{"num_hidden_layers": 8, "hidden_size": 160, "num_attention_heads": 2, "num_key_value_heads": 2, "head_dim": 64, "intermediate_size": 640, "vocab_size": 1024, "hidden_act": "tanh_gelu", "norm": "layernorm", "norm_place": "pre", "norm_eps": 1e-05, "positions": "learned", "qk_norm": false, "attn_scale": 0.125, "bias": "all", "tie_word_embeddings": true, "parallel_block": false, "init": "normal", "init_std_qkv": 0.0433, "init_std_o": 0.0, "init_std_up": 0.0433, "init_std_down": 0.0, "optimizer": "soap_variant", "learning_rate": 0.00407, "beta1": 0.95, "beta2": 0.95, "weight_decay": 0.045, "lr_head": 0.00732, "max_grad_norm": 2.0, "warmup_steps": 200, "schedule": "wsd", "decay_fraction": 0.657, "decay_shape": "linear", "final_lr_fraction": 0.0, "batch_tokens": [16384, 32768], "max_seq_len": 1024, "doc_mask": true, "train_tokens": 124700000, "max_steps": 5279, "dataset": "wikipedia_en"}
Each number is 128 + 24 x the weight over its row's rms, rounded and kept within 0 to 255. Layers, rows and columns count from 0. Numbers have three digits each. The size before them is the row's rms in percent of the matrix's.

# layer 2 MLP down (transposed), 640x160, rms 0.164, rows 513-521, columns 0-159
094:138137092123134124099122166088114137151143126162114084087121122100147112132131137127114111115138129071155094113176131125116150097136116110142137108146154130104074104094095139114136174143130138159166101163143170117091167101127146133108114106114119115106117132152132131109128143151127148152160119127103105125173166158140119163128132112105133140147165084164186112133099122133121142130132133113110125084106138136157137126117135159096119164171172162134116173144189133104129080142165122
108:106150173129104130071116130114107068074132152121131151117171124129140100137138121125113104127111143127093092155151100156107129069154143143128109134133143115087152141109137138132114120120133152159112106136100112112161150114163104158100142146135142133116087114117140100096144103151125135111178155090133154159101125162209123172127132145151160119139106104129101159122115143130083164141195117116127138122129131130104127139086121138133102151137116143134115139165180164119154153126135149
094:118157156109148174105106142101169128120160077092134140105109115144120128124134125126158161149141111104106157145154164140109136146103135162094102146119143110132117099113123119140146116165151118125080154123132119078129101085136083140147117092123148105067140146119150132141092140110098100120128142163128161102100137135115167116170128109144120133109140073131120160142109119128164089122152099138142185146119132120136145154111156158061113152086128164130107099112125089148136092115144104
107:139120145150141140116120117079118119149159071098147088124108100152155139103163092153154165102143147148127108145138126168133120150096115131142127132150146141113112124115145173141102100104104105179141120118130139099127123099122090116129166091146124121130134129140112124173112144149161120093125097157123107131137152125098139161131088066170177142133111092129121105078115105148107113171125146113149137132088178090127100085148144128156109137111125112143079156141157150150113124172108141
099:091112120124128079107132187107120142155120168156131123099131189173135111101125132146157113126141157099108143144136118139135150115130131115108124136150131125123123118140130152143077148147116145076123108127132125140126127159110149157108097182141091114173162165172143110112093149120088175105147173149080189100127124150110150100110115140136129135136154136154106109141148156104141129087139101122098149129132106136111112154132108145134114123168124140111150160175058128142110132124120093
092:120157133165109116130161131100127157120106154092157118088129162177143145118106136166147151166166138158108112125121157079143098117130091162125125121160143181199065120152120090114107154123148167129117159173152165112117127145126149101118158103111126107127102125119099155133111136129135140165104111129129124093142152138121083134117144126124134156090119159134110078093122111146086097112109091110123137151144136147112153088117142122142148143130144086152125092128135131106138150129107170
105:138140139147126116168118140159143162143129138159120190114162091105138112144124140155131115167096113134146160127084136125093126120087138064115171196141124124125114127157128160161117147116135143115113102122127109105110134075116192136125107146128101127135106114134153128149135132104132167121138137121117149099146135120113112104140082092095143150112141116099112168140163074177108110133092135168130122131129103093122108163147103137150136075118138127108137157143159138176144133171107123
095:129141115098177070120146136103152142136099133131130120112102117107154065122130102168114171164147156139152141151158156108128167120114080130133150105104172151185143127143145140119141137128139120132120115148118156124168072134121148166144150132097158105138104108089134118140159159110156145148142167130071135117100139164118129138108143148139161133161108137188160138122141155131129112126141089120142155150182102138120113143111156135133120138104109166160137114118179096122119114165135129
103:131143171113139123161138148128114130157121131119170119140120133144169146124083124134109158137130083155124134135081120136183149144108128165090166163129139117127164149160123113108128112124125130188113155147154124110101158154133129125162103110167083147139076108117119144117092152180145143154078141152168137157057114130123177155170122094105133114134137142135149084095118127131131146093123130100102122128113161154093132114176125148089125106106108114126132128115159113128136148132122108
# layer 2 MLP up, 640x160, rms 0.177, rows 514-521, columns 0-159
112:119137144121138138138105130112184097159164150142104131126119079137123111151113139161118141117141134150126145120125116093126117074157120116172171110143170128098130118104136126115096070155118151121120126106109089126096114132137092157117083146163168134146115091151136094094161105139108132127111120157131180142129117107118099139133139121116161069096107130114103131137149085110126157120135142141150149085125145093121145127121123103150173127162116097204134111131126150126131108155164183
099:160124154169136123114162116110094140145114084124106126137107144129132131120132109157112068144137159121100120146138106152175127132178139122119141116142118145185105109147129124132105137123159103106096108140100093131118119131157113127133135109114152125173099154133161089158092119126059114140136142115137153118151093106120108100152113119105147099126092116133132111105135141112109209132163128130097084138109158095154136155126142114149080139121101086117100145189111113097135138120076128
109:127112108086090133168139144161143161170136130131135130179157124118090115142109147084141114178114083107116147108147116121159100107157116148119088141117104141111150108132098123121154119138126131109150119100092082112133094160110124163149108166136146162131129112111081132120167106116131131117149110096115163144124098116147142126144167198126099082127116083140140106122125133112119168106140167159103113154154130104105113165106117137098146119148122109117147145159086077130134076141119120
098:147124117179101086143073131150130108163181101114136132125120156102132146168116137132114076119134114121120085089123134131168101112127120138134098134149148145164140134103142128134128113089152146116115171115106141102151118134112094145113141134154143133118144190115135117145140141139133110098078135137128139180133161167121142095121111113098147118161123127107159078119175133154166158116082137105148104132111146106153165173120127134073107093123123124153112105112093136135178102105115102
101:146106131111114130093148089138155129108113147105098105128163114133147141130088098135116121186115137125119165116126106135137133140122189144158142131140152112156140146097154118130164121115095132117121135092173155133090124110125114126075129137147141140111127160066102111088154129146134128135118091060112121134155131128134110130158111152097091190130100152145102084127145099096157132104124098124104130118124130142076145131123076106113186130163130174140112139166166134128152151139121124
102:102131149119143139138126167118126163126160136165125204160099101120120076131070141146099194121097133134109133152129108121114137115126115076146143148149131114096090089092143123107115131161135175111085051120134133115129116123101123108135108149149138117136149145116125140113135138116108130170097150141166153133115116138148118117152100100116107120139140137116101137142119146109136100106124144162144156145146112145095159155125099123111172065150111128130128100142147101169109125179137106
085:123089119134097154111144139133125142106132126114125153128152087120097133155103155095114132116096107093113169150116119072106094129153115126107133166144108151169125152113099123113131107138112131122123062151128131143103132115153112181143157109130104131127086159136158145090131111140117116127163115091149087124114077081101112125144154095105155165127103099102077088130151163126140114133124141175131144113085165180159097147137163154143136119152147137126110111113083161125141118155129134
100:120178155080136108139146140163107103146099138120102091132125144124097144113078156177120090132143116107160135122152137134097130110175108062157148076118139122127141094155165149152134137168092125129128138127110107118138167154124097160102131115107167128188127120100086141100151181121124094145117094142170146098140114137113162135117128118127117114143134125116157122126148091128115135128135130131120112141124150112112154110102066133149112115161128112129177079135151098130107123110145094